From a checkpoint of a small transformer trained on Wikipedia.
Size: 22 layers, MLP 1536 GELU.
Training: a variant of Adam for these matrices, 670M tokens, 5108 steps.
Each number is 500 + 40 x the weight over its row's rms, rounded and kept within 0 to 999. Layers, rows and columns count from 0. Numbers have three digits each. The size before them is the row's rms in percent of the matrix's.

# up: layer 5 MLP up, 1536x384, rms 0.0344, rows 582-650, columns 192-287
# down: layer 5 MLP down (transposed), 1536x384, rms 0.0188, rows 582-650, columns 192-287
up582 099:469530490530497413465559484537522498538551498427497543494546474522545424512494417495523532481409505470521463468473495540553517545495527553547480424519519512499438442572479427511457381522524429542445528504471487467519479489466503517530523463491438500495511551523557540483510480473487480450
down582 104:549489482555503465538434521551543490498533476539493480477511525478454493460497502447431548450598483458474501502502459606502515442551520506502482479530497520517442419441553540475554531451568562482458470473458464544521555490541475494528497523549500452414536552446460471494462458538508505515
up583 106:477476522455452472517562450480476524473498518609503545566528542446577531491488541531516505504502532576500572487509523450467528513439491500551491511527494464493464502556481524565511558442557484453520505516507462524441478503570461489450470521598571560490489483439512528520472548569522495520
down583 115:442507565550548488525393511478577530466444506466525498500449533449497479514502528572489508537442525522457521509432412492508523484418529503484470535598485544496521471468579439429450475516519456535434530478550517461611456436457475564486511465506432461466507472495519471538513524410508492514
up584 111:517555554474566497481529549421468552467458429507502445482564484535468534542486423447528479495517454582419473583575499491518464448415483491554428548540535450480513523474519507475508471526490489440491484537489458548452486499514544518489469515518508583385538497581458422525528525494566412478
down584 115:450457526535408524448549517473513535535462583532486420424480521488528480469464531529483498535472571483465515459480522550536547466447524469520452461508518459511523547452547447453507568477497428425594548500474571481502584566530464499472448484503471440464439474523474518508510473488486542513
up585 071:500449546462508493537643495495459483589431516490498494469492456489472535543507439508549482576491438526437467570513530489466544523504482496473573417536455484495547515573505462534510493503531548545448441447485467485453465558466522562422543475503519481507491497534483479505522491443464519491
down585 062:488517473497551530503478552475509518532460548518479534498543541474551484430515478474446452526502469502527442517501473519455513422484512528459488580500580491508516571454538518506478553463531547485426457465544429442544490439568514591555540453470520412538494433531524544571505550427454497521
up586 081:446520503506464526473529533447518462493545534481485521522438416550525459530479500473490537506478500536525430490508534452532450465488501485494523463450487520476556513525610464511512450548461510493491512419454541519472621575514552525481509530508515525426587495563541461490447523565487479573
down586 069:523543519473535484504517548493392527462579522485549513525528506508434457519529571498545530479465503465536506503548533491572442476550512496474501514558531482483581565503540497588540488503457475593528492498485476540468486445496462428537551496444473511459492544499586448537544551503491563490
up587 093:456458565474451458554511560497460509454454444538529496537517570482521453555458507495516559495521517541431557503475522538410526510509492529550504536507552493502488466536571487505509484513535464562503548564494545657476498528470480438500462487538487518443550470468526507503578451467530493434
down587 085:483487451525578525496463485508498533465460478485531494464458470452457484501497535491517521508508512482526576495426406521461486565479519533495518479476509544507437481456582514489398487490510496526466566477502496521477545489459549555518467440472467503475468485523533436487525508479486435501
up588 102:521483481503487507533554458481520439510428495497409499509531463556467439486540516472550506534500459512518460546440524410495492494539535491480499412486501478526504508559486478516505474511547434420486509483530565501503418460562490487543548510569506550546494519542507502486539452528584531505
down588 103:536445539518549477541531383498504508553507506514570528547500510474439508562496467529489528429516483381451479509630580495452606466494460506520508524474525471555556500443511475451512449547522486525546427415463520565535525537575474443525499554463505483611536497551514451477465465499463519487
up589 117:399461544493505480504516517526468455428524456511496517499507506485537466527477406474474429484443506573498548528540466541536523491485496452545500488563502456567496513522572519512569514452516495505451453518373538504470503520500475483541494510518522556578497534487418512527518488533517467452
down589 124:487505501464528514476534565564492487443488435582453514474514462456476509554459550515396528474588507611498482510368571504463494502539498558496474516464542491453450536463524519463487486527456540518510539511457520469483459445542533507614493475493456496429531607535492528505492582549464534459
up590 098:448402578494478474497488468494549442461468490498439556544518535488468574468506474480451466571465509508535439485522473491570510492543507509547552524487523504548505509457511483541519529462497523429508543547501512461454494489506545479490508487576476538388580508474539544544560492568500474515
down590 090:530510521501525478557532479550488485544515412485484523493534512460530546507555552536498561544429533459544506533519534466473497464428459491525487514523459484504547563533473424424518530519506458448497511518455582507532516438473509423461539535564467471491527547519514510451482521532479476438
up591 101:561529512504472459516543499553553488534496464542431497485467520464488392481504498499426510510533525587463448479527469496559569462498576529476495457487461527530526517489550446588503484519546578481505501545513463475531496480510526504453484505479486473491448491478507525499559593503504536521
down591 090:597510495506477470485407553528489519548513512527526496505505492444515444472532493513547521489578515515514532536485572476518521502454496577421501437542510531543475519486532539515449470512408473499520440434530443467489508464472552421586499467514511494494542542463497475532468537511544551525
up592 103:475518466491566461497556517563447537469520476482563520428407452530450495488501469516450523515475490524509544535561533537456524508479485492490529502575484507515515447511507512543488379466503417595486424499472441517442508502451498498455450515520510542537484477520505487497459503448491429531
down592 104:495467475546468457503529555513503453508548530502497484574498543421414523440507497523553477538467531523489521517570424561590524513564470545491505487525486497507561583552525493532516505459510496531505559478425491472504517445555540526631482552517466466508487524471460484494466510533538459427
up593 087:482534524502532493507534522514536508470489545439516520487469532454540439478503507433565440508541464445510491516438521506481523451484543405552468451584455458490527505556492537482515522524493396517504522477453413492470525501520477443545482567543599509514481514546435528465523469524488434437
down593 076:468532540532456557526529490483501450486477512508478521503472507478462519489505437483527452451542532555536525524477418562492431561414440476514538502563527461518547546470495495423549567468525550468506402514551480461513438535466474414496518502442537475492463536469501538516478564466478509519
up594 086:588433538535532537549480533514413585505527529431499486442450554516534506526453546522518505474445479518472485445547489524429503498488494517481446512527512496524537504504562529530508529394531478550491459419536575590559434521573553541455491487582501501404552499468476463519552535449553490422
down594 081:494527520397510501457498512464434480473480549482511511563482524488504508542539540505519513564530480439491495536531502605509502528500511483447507533496495523542483463477483517423488451435499489496475459493513522482531521506558503501519513478410411481479448565513485446495497517491485467560
up595 098:483437447551503479462465468506521420533504513558585507498532477489515535478497495507442560539493554542513549551565462519481463577479503440572512509447485450516516527520554509458515484487503553531518523424506492513424597568523507448459490522546456494553497602492481493466531500562526467564
down595 094:474568491444544477539502431414496464493555571435496527396519431509493498512504506588563550543523567510449534458454484545499519467536604615468466501534479523464442539542543575569484504523522479495560473513481491437502463495524540503578487471482458473541527561499578484475487536535495460509
up596 089:384447459449525508525557452529530484535518474506573495481526479486517466476452482556512498424477442510514542505579528462473453524461554447516433535471532507585483428467513482508473510570544484535510487433465444572530538562451444561502436507473506446585505519475472476486545542496534464494
down596 082:529481499445468516525480511449493528512544445412553515547540476507491483461513500473479555526510483424506464427525492490522499525463463418474540524492489452505505540534437507504459498514496473434550511468490468508486501501533533534494482492502499517503445455482503443434493511493414523506
up597 106:477503547540441380564457471518472451457533506542508569434554465475476536512472498515478525484529517528579559556512491560533471552547585419495494475489473498528544526546473502570500515518565471479460550551470487499532501525531517546542446572473558422442515519553502515602579531505561516482
down597 103:479468496444529535449466541520520470574518453523536449525458546479447489475584443526483534443532499480542596520532492459485516438490543509451485472474544503529494432512481512513569494570425596510537460440577490469480559523506562523496476491489512504474459458521487493516537469397471448454
up598 109:510515523541448500470502551554523470555452508469443498573515429459551515498517490388529490497540516486478569437532503524437518433506427477520519471539513564458554501460464474535500437501493511554457471566472525500504553492489492531498510486499528533546525528400525487509490582516510522556
down598 119:473546503477544505497485504503503558423485495593533584472505544555513519500506514512563449545600471544546470509418489463543474501536607545497447531512497462557472511444494556486539521547498511530527496491539449522499527435550522421574453499462455505511518522544507495546453447498445525425
up599 096:537517506533559506524577427525535481452522366526471531493479520440496466488517499441518474455535549546452441511486497516494483557484516587517443498444443540552505459539602557528466516452484579464533490547519529494480502532512585532520470562597494472519504473440534547475570549498458488480
down599 085:510451449463568502532528539530511487522414494411561515487461512546549548510467506527587469558453508574556486457463556531511501506454497501449563522518484458548522444563534526458447554428536433479559514475461493490550467480484478465468581429541494511524494550500433547516497491469422463458
up600 104:461481459440507494504554539500479463506469453507462519454417511472467533514496483494535517577509422493579502519441578502450521436533531494431480474577522407507472495512558554562540504530476488420508494505475532563403494474518520547542513557540476469545429490439423491511526530523552529426
down600 104:584496550557438478567563476547526474547526533473493470502472608501510523473501510537495525454557490437500547474516532515539518478421472404478529518508478535496505522495424458510494448419490519425496527500493465509522497501546516445459503515524592557465509539506527472487479550562475571524
up601 124:532539513489484446518564498538547438482531525540490465511537507475504541513501489485476482490475511496471516493515521513507512522583530512455402455484484510507477492586466402536535421471504527546496473512525482464554533458471471492459494521401499475473496544482562473497513505468562437483
down601 122:537514575541496530470515518584541471540515425522497480492448512455523475490468477486462495354507540539506584482454458562548489497477458565416463547534471493479517540466485446470485489492495489486492496465499422531532474521521499475535469521465531534476487556478603420488503522443574487496
up602 097:471536570499512481460499425518534485467573517460518553430549570507576492556467455451454403575482451508608497480499525529532491477547565549543555488500537490464446506523527454453469480514512500506429465526447447480535500537384489521449450518530514497460542514476526507493562436507530466485
down602 090:561555520584446515537503532476488524513525514468537543456517517517487471521531546514440533427501460498517475432470510489490535501485533459487443473460493490482507510510491548492456448523524455479482487504495548517492557525525517473541550488534547453485457451504493581581478514498443516471
up603 082:549542505509500480469466475479539462483469495517476461534452455461568500598477523471408489529573448472443504485516581506486469455498450451450440406489531485492557520515533494490539436530479491406484566514499511481463493483455519460451498573505559540521449490534485510539496487484507510428
down603 079:522559423546522535493367489518492538490415463498567498495487512552525492582484497483515528497503466509472535475479512501487429545483505505538474495551549460561543511517542476505526484514481560467460522433428443512504441494571491487611447464481501517517538524543550502474469495462585482495
up604 114:528517545546480543556474468435475432480458531490591516588569504521452514540496432499518482495467493526494560580468496468478488526472439536550529523523510442555536465559500483495518478505464515514443474535444541455473535527432507474460513486536463481448481535556511507455468532537527514493
down604 104:547475499506517490414573536446484564527539439536520510464536506562488557468530528437498504464423491593455499511490446460512548506542514501485536501480505499517527497454471561489482490509488564502532457483480522559556502497461510512488505529608503463542502449510512481522532576520499477409
up605 099:534477567486560489485454405431510487455470539499522533472463574495572482503436491501559490520493476506505506533576439416414561468533480559469457506584457482547542444564511510499534452505452540457478485555536535478425468513459499534533446568533534519532421521507421462472505464553471475465
down605 092:614539469497547550439506518503477469426526491485504540546512535542462533476583471513519540555492507454555481490479474458509549450522497479469486489478432487551589529543480573449539474522507552437443470503502511466500499451593468514526426501487467504501539500483479471451444428461577460379
up606 090:466518497510588518534570483543468456521489494543527475530502461541540518472434465516431552462489490522483488542534542517463491565540484541505535423454507511505442505483654490567537482505510566508470553486499559492529541573427448536394501465532560498537429502531487503488492450548472449464
down606 077:525478457530455449483554508509518543460524511496571515435480509561563531511481527506529510463462398557533494486579477526526501530512540563519518478484581560474472529494528527614473496602502474472458525521490498506500420534550444424535459464468482503485531467482546573470518473519499423406
up607 116:523530547494542479514498494457499459520516470492548499437430505515536509541552493487484499505457540572624568570570447509496577398474533475495435495549489470522488551510423500432519458560462459416496450570468406572467439497572480483450477540528503508500553590528544501500501412523497460434
down607 130:576477494511564447562512520509488487514504568453485442436487470423516468524584550539487519634549575507445437546480520457626453464507514516470499478401524522527521545467444476432523527525502559471462537481447489435491493407513438464517559473555459534540570476486490492493548433489444507571
up608 095:486496519548453503480462525512473436496435421583521513585542548507519516501483529469468542473512521537497475454471537555450551548567509509470502469476516482483506543472528547526516439490520548514489510517500450514520463607559555499509482473495549507484444517441518489411513536496543474489
down608 082:450503536506479442506514524536517489483545519505552460482547526486533563524518512564487443534506531411391476493459433496542580473496540506509526495501562631463477473531516488515444511489497595565501607419479484509536547537453532480462438492466502528492543512437535480436493534625481476494
up609 123:488517468570479429528552438504523547576430525510443467481555483531543514467537500410448482482461490501466509534567473499501534525537485513561549457437450438521454511566449389597517444462497533525419520466493432569456515531451534561512540513487582517530535499525513624528498451548510500420
down609 168:535463565484496495516514513531496536411526425531537495495522496458472472540452508609539603515510515568517460494436536535540506518428526561473477515568463560505491423458522493437504506510535535500532497467479550499532510566520535471544472463514432495488487544493446402489489566471524461531
up610 091:494485518502540508530484459493460498482459531464570434538560573558502395539514421531571477504508535485489476515492522451520465532430474463403430487511557494505507501517454525500448495516499476472477453414496509470484546535474480481450521528488488530463494491498470560483580454509496482562
down610 080:541544481429513468459473525559540509510559526534432462466509594465519510475432472462468569527454530568487471585482485447443509605428482487541518551551521522467495456483526541479524530519489495625453488553535438506479435493472512524574496456423467543549513502500499447464532522516448489524
up611 086:519470436498520496547497497541527513539531539492577446559572525487443530461537513493478496517399445503504520512522454441460566488523437541489451466543452468505534467482552521473526478517527567429450563517442538483485536484544509500503576454486568456488521477491494467508489559534427558515
down611 084:455438564406396547476518420446514481517490519532410497541556423517525487474489526544531514451503506488538490471526562501545489538509469514460509545493580547492445535563449484499490526536450512487557464485541483502522472535530498482586444448486503523457498489495461524534420513532547534525
up612 092:489501528527453493507499493472529522489489591545542482551444546438432432491503533466500449453577440522483504474517454515448525508536516541412455457501600582516423438486445493469494506507494521449457497436520493507543422479497537577498471446490557493514450472504470514461566505518489393413
down612 095:552484458507506506521464450545552509499491492439456548525457484445443536497498488480505500503567521509474437515603521442563525522510520540538466504464504543529528503475457514497516526511512439538507432519498576509531396522482503456540510459428541533528474481443482465418520451528535533525
up613 117:500521517511589414448495445449470486488488462487447475434514396451561504493596478431462471573411566495507468475581509509505496427450501475540498482556448515511457438549412520512492423464510502510475532554494506555453445510459486505496439551444503517485478526485512497471565420531523442527
down613 126:453471487540536498525505538546509577387463531541515501558514440514489493454470477524426620462520555547510545444557494534583500471532467454495506535414492522533574537523511565508532527485566532535468477486506496485460504453497469461501492493542458545506555557528552424554486546451424497439
up614 083:468478555432440515477485516549463528481422544557550529554447511521545491485497456483510498443535433523458432579529482482525493523455472467506490414501535496531470478531523550495574437502501486487528463574514583538524572510440578466480486524561565495529404482492463474527540557514498509497
down614 076:490517479500513528488485522520495512523483493483523566499507560512507535539524462499487503484542458517464498501499510492484487451502507563475545524497533493525536458411501511500504575507598518476506504516469534551509546464495420505505457459465476480499476527443544457478548458524532514525
up615 104:452485519501494435470484525492550546475479496514522560574455463603473503579503428526511553513453466481517505417563475508548438448508506467497430537467548484477527522465536434512550413442502531552460481478488524481459475480436512572469525508518498543496460557490499509504563562482504521503
down615 127:559555510471521501518493514483505456519498562520558495491534527515512551502582429544451419499441499528522391537490496512520521529533482478491423587508468518518473479486542503469477522582503565488472507467528506528540492456516502441491459565570432472462562505487545530513506449418462476538
up616 097:463538496541557503487453490518456548511516499522563454442487497540466533520505525486528463524535520527488526439512493497496497403412526501514545511531486503552481534543431526595440524452516521482525509451488558563503483480510552503463564485523543574447423525503494485500546542574542528460
down616 080:471471434489522475480402499476526569418460510472568440434500481529512490481441465519540498483517483490558540446515509510491461511541500489483542513493487442502525510453508500505464523477494444493503531599531560566531487461448502497471513482569457603531519524460455470533414523525500492598
up617 095:442505449521536451543517536488532436505528489456421519534505463529537459550516438543478490463451518525486520445530499489496472494504613505558512455568454542513583487490468469569452509521543556402473492483456487520495519420435501546529458461526605533452525541482467507473562494510553370563
down617 085:512473494510504521473483539479438530471495541532455503553487555507429465453438478433466468523567491567459570495494544534394453472561502569538469539466465503497484525461505479451493491540540540525480453535554456437496511492538529548568477531550506529495433511518487458523490529472451546470
up618 102:513473565580599489487600454473547492594446486500498479495557553545463525470488497490478521468478537552561394484433495532512542515537464493541466475480499489517551511528486432575524518494514547414482432542470534520546524479545434473454475582507556492537488441472521557476500481443489576432
down618 106:486503536456501470510496503518440520468503534517515533416430429502483551519484529485481541523471523428528569504495575488492529549406508493458481548537481563497493510408478539486530483504456548532475497506489535582473487575497537534554490495538488533498485553504547527540503469509501477529
up619 103:483469542488493474485499510493508570456544478495526480467512448569478475510456465505536556503571397558538529467516540530487544512503511484456462429574479510535500432507440453547527392533504495553477505400500561546407507537556495487481498530492533469514461509518518550402443474538492512478
down619 089:443475456487515468529482479543444492454424577477457468563479522366487572541529504541541484525532542427447505496507563515516439458526471536551484486501468488442486504520600439452501522460510489502444505505500441500579532472529537477444449473499497499472489459464530455482487442514524460530
up620 108:531435510459546559473607440438541474469533531515494524564473489552468525483468480527488543462479500496447520526501521514455553504484544541549496485549472501506485467567456497514542475456494535453453516496490497532526550515482473485406486577584495493507487476462496493455525424475510507391
down620 114:470482581601424478466446525516511538480559483531554457485502481479471467501444494497446531529486555561466503551444468556480480504492459565490457510490476555544500488480497527475389484438473459538465562483529470476559493455486546495493510517557544536476587535466493462505507508484470464532
up621 106:563486496502475416547514546506502519442456529495506461526523523491538461470534510509563547493450525509470445556440506473571484582488520531523460474478442481486497442626475418496496459481540500470417525536500515488530473533473531505554528485532484502478537470438530545503468525497485520420
down621 111:478489539529497486434414513485564503461562501463457532411464447534498507520476470498467525495514478467517534492549562479503491461432542480537469459526493504524505431544521564487555523477535521466511475424449590460564505507478512453516465545528449518534493615502562451515591535484516489558
up622 104:502435530480453524476589448521491547469518493575403522444535406551507429524540517490505489507535475467541494525501491504542534550566493375514472517526492501484529467504453499509532468535537476497513453508476475569518525557535478473405457535485526501466532545489439476522461452491588461514
down622 099:430520539489610461418485494544491523450454528477514464524538535571462474521552530552440516536401448514529504472464457479514498468492486485508531504562513419433518433427501480534549555578466486549544540483516574537476471536562490553487520497526556513473563442507501494534573551516511581527
up623 096:509455478448564525497451475507507549475495472565459457477551471453504501547490491498498534535512531574544405452464438457494586413526414496486521478572466474518518482482508499548528511462492529413446515514508458485453528519530511456427473532477501463435384493516516512506469404530486522504
down623 082:472510436398454545507497498512484454498559457510474530445499538498495484472488486506503561467584513547536485458555487426439480456547442520504519525484435462504511458508486466561525472471472423522431469599586448426509504448473476471507507459505453453488491549507490533514523520441415545502
up624 056:532465557494517487517453525522506500466502542430514574484430536577555489470471480393549501440525448636567605495540535567466503523489527474447542483513523500488569502479502508465473512543468554429466450420506511492512470525545497531509542565511549405492462503518478509425514511463405497470
down624 049:447541525520514540532556456500485483554504524451483532609483504411498552508573561470527535454534567513460497479454516479486472450503561538557548476550565527503467609467520539528581554531480508441474464494466524520558507505462509437548566481495503426505527526449493550502482514486475565460
up625 114:458495530452570464510458489505488557518490499484556482516542509418500426478471456496446505472517534537487522468487462460482512514414498545505380539462524482464508480527560475564470443439523674556483546494453565494502499517428548511494415516542499505516459496456469519443554492568401513506
down625 124:533441472489507453516482510514480447528490545579508484438444543485463470424492510527534430493488561509534449534556495484432493518488479431527489509481459516444523486556472507448522519563541402508491531454555523500527522622520451483531515527521514428499524531534517488536396486587442480541
up626 085:521554565479441436501568497536392466443569537575472535513483495561520486561472473496526503463510454532452476538499492522481504411505478469516450505506483487503492475578535441535511510482537493536479529461523497503482577537449479537516522501530513573568444518592453542469474505462454497460
down626 076:566500526526568472489480556482486555506519492436538554517476498502471533454545484478473509545542530484505423455591556539490564409534476497500515495532591562506595538515479513562481463441555491501487549484436516444513497481486495508525477549564418497506462518476518459463561471516513479531
up627 109:457434492463515489504578437507558592520464541595481480499490492470481488514477458539558509531514433467465443570513556417521500483461489504490473468468512479527423443500535455518423471520512456450535480476487517443504558503450553484383461505487511537506510507500505479454455422509497484502
down627 127:496527497521466554481455441462478388548474528461536533471534481459559486562491518464515438485506543474534575398587442533568524478527538441466535512500517434558533535550454497532522534483482495447504477451531494457428500520506431456478530479524477521541433509451569542510567509464563553453
up628 084:463495481472510532562489454543485521470599490477545466492501525474548475495413508493432520498485591548540509514448488494514548429552531557532474527465510559509461513544492509469427557473495470555447457472495467438539468516462474524447541496480489425430444560442538481408460469529454463476
down628 074:530561516416542503550474477547457469571527484502523530463401515522529558523511536522493501469469491398573599474487489539467482503476477424590578536545485529477527513502507559505445491504473465568458479577416561553538475487491517478538482517522489488536493519495521532501533466455437496546
up629 111:493438527482520497563594457446516485459515531500528542571509498500512546554472511551488513485452463517484562464500533472411504422458527462477511462467421533468512391511506542576496515511490481507506466457448463547441474565540601508469518499484462472486531467514504518464485461472415477482
down629 121:442455531587511555574490509469464500468511521549457436556457517464476471582494536510475474488490529476475516528553508495478510490495417564512567432590516506531468506470501553519495498494454495464420435500519500523500495532464542574512469469461501463476520505463525491478490492568490467536
up630 107:562467560473481487471520488526545532556472526505393443546569579416483494515523422515464395418458474539440470549492452555478453466423482493521446480536490502489520440516553470503447511483483485481486500505460504456555457462431554457543452498517545540520492480515506522479447547537514548440
down630 123:535567566534494489540516511456431476471514505537487494513488434517500425500434520473522542476527544454469558490548588430513520514522532493410535448480550520486509508489435582469519528500529567491546505477493450542523521529463499458483498485520521545473559568466492503500499486545510535561
up631 120:427500476477485507487537505472487476537472493499544495448476492475512515515515477495457483505456510461594511454535433473438580448500492526485481545486515515503467529498524497504514406490485479433499513457459460512435445461500466528510518572497514450542509507531538558451433481484519483494
down631 147:580482528521496500478480526527492461468455470454513473437516494543562453518602522504503563513547492482516594521567478504517449469488483471462479474433488499576551583503477490509575516477531522463523415441512613455527475486490527452417484481542486500470500445530530470519550551486527496504
up632 101:516486502498566525521469526510467487531493507573492535480544456474516556573537462541559551525504493523464558514546478463516492507526577547570499472453515487563483528451532454465468515517445499441483498510449592577500526527400531567561559504533551554567526512511474460503518491557486483463
down632 098:523509462463447553538540455485489491541458465523575489488464513535502537490434511445588493588472542424503396520510527535522517435515481514476492541500461454438433497453473521513504537521505415487496488456504471518590489512415439493463521457468445459518454424588478513577491562526495556495
up633 091:493514517499533467543470486533488469584531458492399398506501407477467549558563491506444480495568456506549442482530477476542520533577497440442483541602525491535433469478584510585481422547457457440473525495521526544545481471562492488497513517490555486525459497482477542454548481470509479481
down633 081:457534518489464536472500474513557485452413588517569506541543485490470477428513499585486535491534460511475602507465514483564468499552508560474505533426513524522450486520434439500535469480483484466479477505390535512458488469502571506562545494486559561466540528500565481476522502487509533469
up634 079:447537455460574507504491515523498544471411451469489509521462481558514500486527514484564466432504470473517452463504468527547529502478505511514418450539536518486471516562472538461509503476462445537456538531512447412433445509510507599382455510512491481583434468523466522511523465515491476467
down634 079:499421593509458471508451533536523461517534489464444477524534514535465566467458470492537499508472463545444568460633527532419535518451480482484510515550525495550476496486495411561565494417506504506437494519511507522534542523454424448519483480476518550564421541468540509478480502616535540530
up635 099:475477555512488501448506497466560518477530539529583470517524489479559538563608447449544490458517444484543442487531428538479506514584541480556544496539492445500597488522596487473505451463529523495472542494448488495562540482480520482464479478397537428575534520456527471488589541469515461477
down635 094:478515567451458503391493520540428493515511480424459585436478494467496548484470481506423527529614491522511570513470467470474536540492483540538369492457490490499508499467466482582557500518467549452516489503502515465464474476512504488618492537521498554482484527550512546544511532545482499494
up636 102:552463559503488492496488489508537497460596489505435468521450495408513545533549493455477489482576424478446514499504528486417464528473496581538463509547470605479471446559475474537465501462512597475508469542458487479364513472438497519553527519553463502478583488534488466437502529526543467476
down636 113:449531470597540507453520518568512443491488539519552513497487446610513433511525469528512445607442584520545451492475537548499497472497522444411495546480518458515480467473449504419517501571573489453470474501491489488523582473499441478512490485463402505515478483516508515511551487488570566519
up637 102:474461491535466480501447565529475539477472542451577460540517475531552465496495518473492446482519517482574504470508547483455549465543449513408467479533502490489467499483444453559470472484475476492483423533526561507440436532590538514499474447530455507433495519480444509456556476507544535427
down637 102:503478472510539476523480438497489501386515480607473483480507540542522522532513507478495531500520550433470497566527463473531499462489530473475569474484536476574375500465486494482514467549504482499488473494539476507475442574540562384439552469494491542506520508496510447493522501478507499566
up638 084:562520578521514439509525502531457557393581498529483502473531511457470552526458518504447494486522486512500406513468473554547528504412470467522482493491398519511534514511541480458554460477594454517485447528483461539508542425483566474479436452532493541520487452459506436512489526526541562482
down638 066:475545418452509565557441463472531501465434544496488455511488462520452500469485554526502562500555517500536517501467508449441544477502484487514500544465493568475511513488492481513528525543502448544583450492490471516531495424453500480511472450510491537529498493406448500468465483501511484487
up639 105:524529540540454452458481431441445497540476523501467456559469467534519503517494493529550532508429482554523465485502454449474502497516413461477469503533492462548561494508532457514495423522467468497448447521543520501496540504473511471500528561535535557547491496407509499422506546511488540479
down639 084:528531533539504542550560472463489459457534446497484530540470460424521513455455497527517560508531525409542504526477506530521480537492455525524546493586595522487449519497476495514564577490497524498548458505494540489529500467486500522562422481431504484488495484438472505470486573489509471529
up640 115:464512526475477522555491483544596473488520504482491478505455546476552512540411517456528504525483449505471481611434553481492543538465495459491472532563550512484497506523558531545514518504617519474453535578450520423483565510567554479478536497485509485441494490375475489413492405510483433496
down640 152:462461521493440538502477522503464526570472527490483547540525446459556488521521499500500524465504487507552544422569491520566508473473513420528478518517496549477562507469416502523478518476364462433482487463529533535526527509445460526545486478524500494616493512596597515548473501481482568520
up641 106:536507490492484455487511443467484441455461413563540528514583468484549527499518513507425438521505442506544513538482530459482541568563523505562452508554484411500520544482508504547449442463512474483490479506499501525415428488593541567488525566521536464465515497509468458473522442526474487483
down641 100:557531610471558503511498453404518510538543534458484460478426492498494465498481503497443488500541478480453547487502501482535491474536533524479508512567552530454492472452525507497473537549499558435538493409472562446496543482481492500480489468584432555438497472477456486478478395492540491473
up642 105:533461521554487529494516543546505503461466446594540501468530484453431498451446547523455512507521501522595457535459555503473582461485557486481541454571504483502479514552487469529516470506546461463466445523516426543425447466587462529446473441534477432485571526529508537527468440514553510503
down642 108:480559520607556560469476531493573552524519557508514491442448516503478416463438475405477540421495520515470476516505444595402556480478493504490508532526542498469506532540520548553501555514511523480488460499532576531500463475436507511466505458504556494522509504557500465483519437479489516472
up643 100:469531492526422425518528486526442527519501523508428425529482504512532515547549458544562488534540513455485481491437482540568497464507442553508412446472431461513484488549516500478503394477538511452471518494494474462464474511511598480547570492519526500480512531453486508537501441478526567429
down643 110:457528536498505506540534559490445559536558509444530426517533450545547508487466474532514532609506498567526467505558515438522500498501479517486453506490487430534507498532473541516544541471538481441483500416527564534563570533515488477467553470473559478514488554482525411506490453505531554553
up644 112:512569500551519454551498494521462452534493547495448423500516467522498513568522420479492484507528447544470506495392477486533546524578542462501434444505516467569504522568507406500416476457621573537426526480472525458536510476467488539531601485498577554564533523498489573503471536451509484497
down644 132:445520558511558489505526453535443461454611441507521519527488483532448443535494535530503534511563504447529550489464488492548521508495543543486546432538509438530443439543462505484489512485492550465531417524520465439541565496436467532469436464426507481437472474500519453527541552522481466565
up645 088:487518473484511535520522476543528482467507450557509461546561506492457450466495508404470458540523498531467466483473556480475485519512500485522438500514503454508472459515461496452482462543542497523465490448543525481482557448449530546515535506498472547524576505463401463421557444491485531537
down645 078:474482480544556499481497519506531404433476462484448494518493490550539453462445483512420553494524588559499494390540497532497511486520506466487511494595564512523561508435501443494504459526497484461491512508486511431512533491484484465515507514469437525511492526457441469502504446534463491436
up646 116:527500541555499531492468489525491466494449548481549449473514482474458507499569417402461499504454523538503561527571461565532511483497487554541453436516452422496510547501522451525483497513531480431485447477515397588478463438458445451426478535467567525467475514514488486547506479497437509501
down646 128:495393488447471498501516482471555525467532569508527576425464515452525547536455557526551447544483526492586463471498544474524498425483504506426539534467490550510403423447505505464530497557480458508524460420533505493481470455556486465495585514424439480554472529555460522465501453463467492460
up647 104:482491504431488472457526411393448471437499490534511550544444490537490558510520430551533505496469472498501549541578501468464495510497463522506512492445492500522516485543464555522487493500456501479477482457443519476502490528549518466413533541552446506494528496549542533507479504498537509476
down647 131:529541536550489488497447521576479525517496482516397451500550444414482392511471494457427513484521507553528438451442531512536501477478534483445527484555561499544466548515577417504471480469530502542525514558532455507578513516502536500507528478496568565385534613499499519481504507515477467568
up648 094:424480509493472487505539453420533525460558464494536513539493476488456452505547442550479507436502508481514547476514485491443485491506473559501525465532431542477547485494518487496523450507501538497491464522549510427525412576523552474534496487543456497561523488543498515534516452548573549388
down648 088:484488499413518437476481589463490500497422515409464486479453508468563560535465452469535416581528471510449471472429547526548423552486524519508478507476499518450503517452539548468446518470489459573494486561455564456564517520523561515491496476460570562552474505457530503517536465499481528558
up649 085:494532442513483497529485510500526516535455412570434466444587523579555484469525510501472461491511446501471485532452446466478518549516469513507452498501524486480509463462489502461540474532496535550499498504443482507439483522520521533506478534594441493478480533478521536463500488475577541484
down649 076:571476524475544437495504545471529557477501596499534505501566498541509612439504473534469445529568490484501439512468474533556553492542509528474498600535448492523500454510531469456603521444493413504520517527502471473546509473622537500495563525442480486523495507483493566467520502526527563494
up650 086:487508510576570467514429460470512458509499420523481562544458441542513532468490464545501534577519516506513563517433584564515510443465466487434448425521561439454475516503507522491438496462472564528498461515482585440532591529487466521439525474530563502439502504491522533508483525586549518469
down650 072:469547456540510515482458486507553546547470509443463499496418601530476473430478460534500474487492535524509463554540490591491526445469509498489500531479523543459558477554511462481525554501438495559539474532509557481508509516520534475479525497541484475457488503547543501531506523545527490433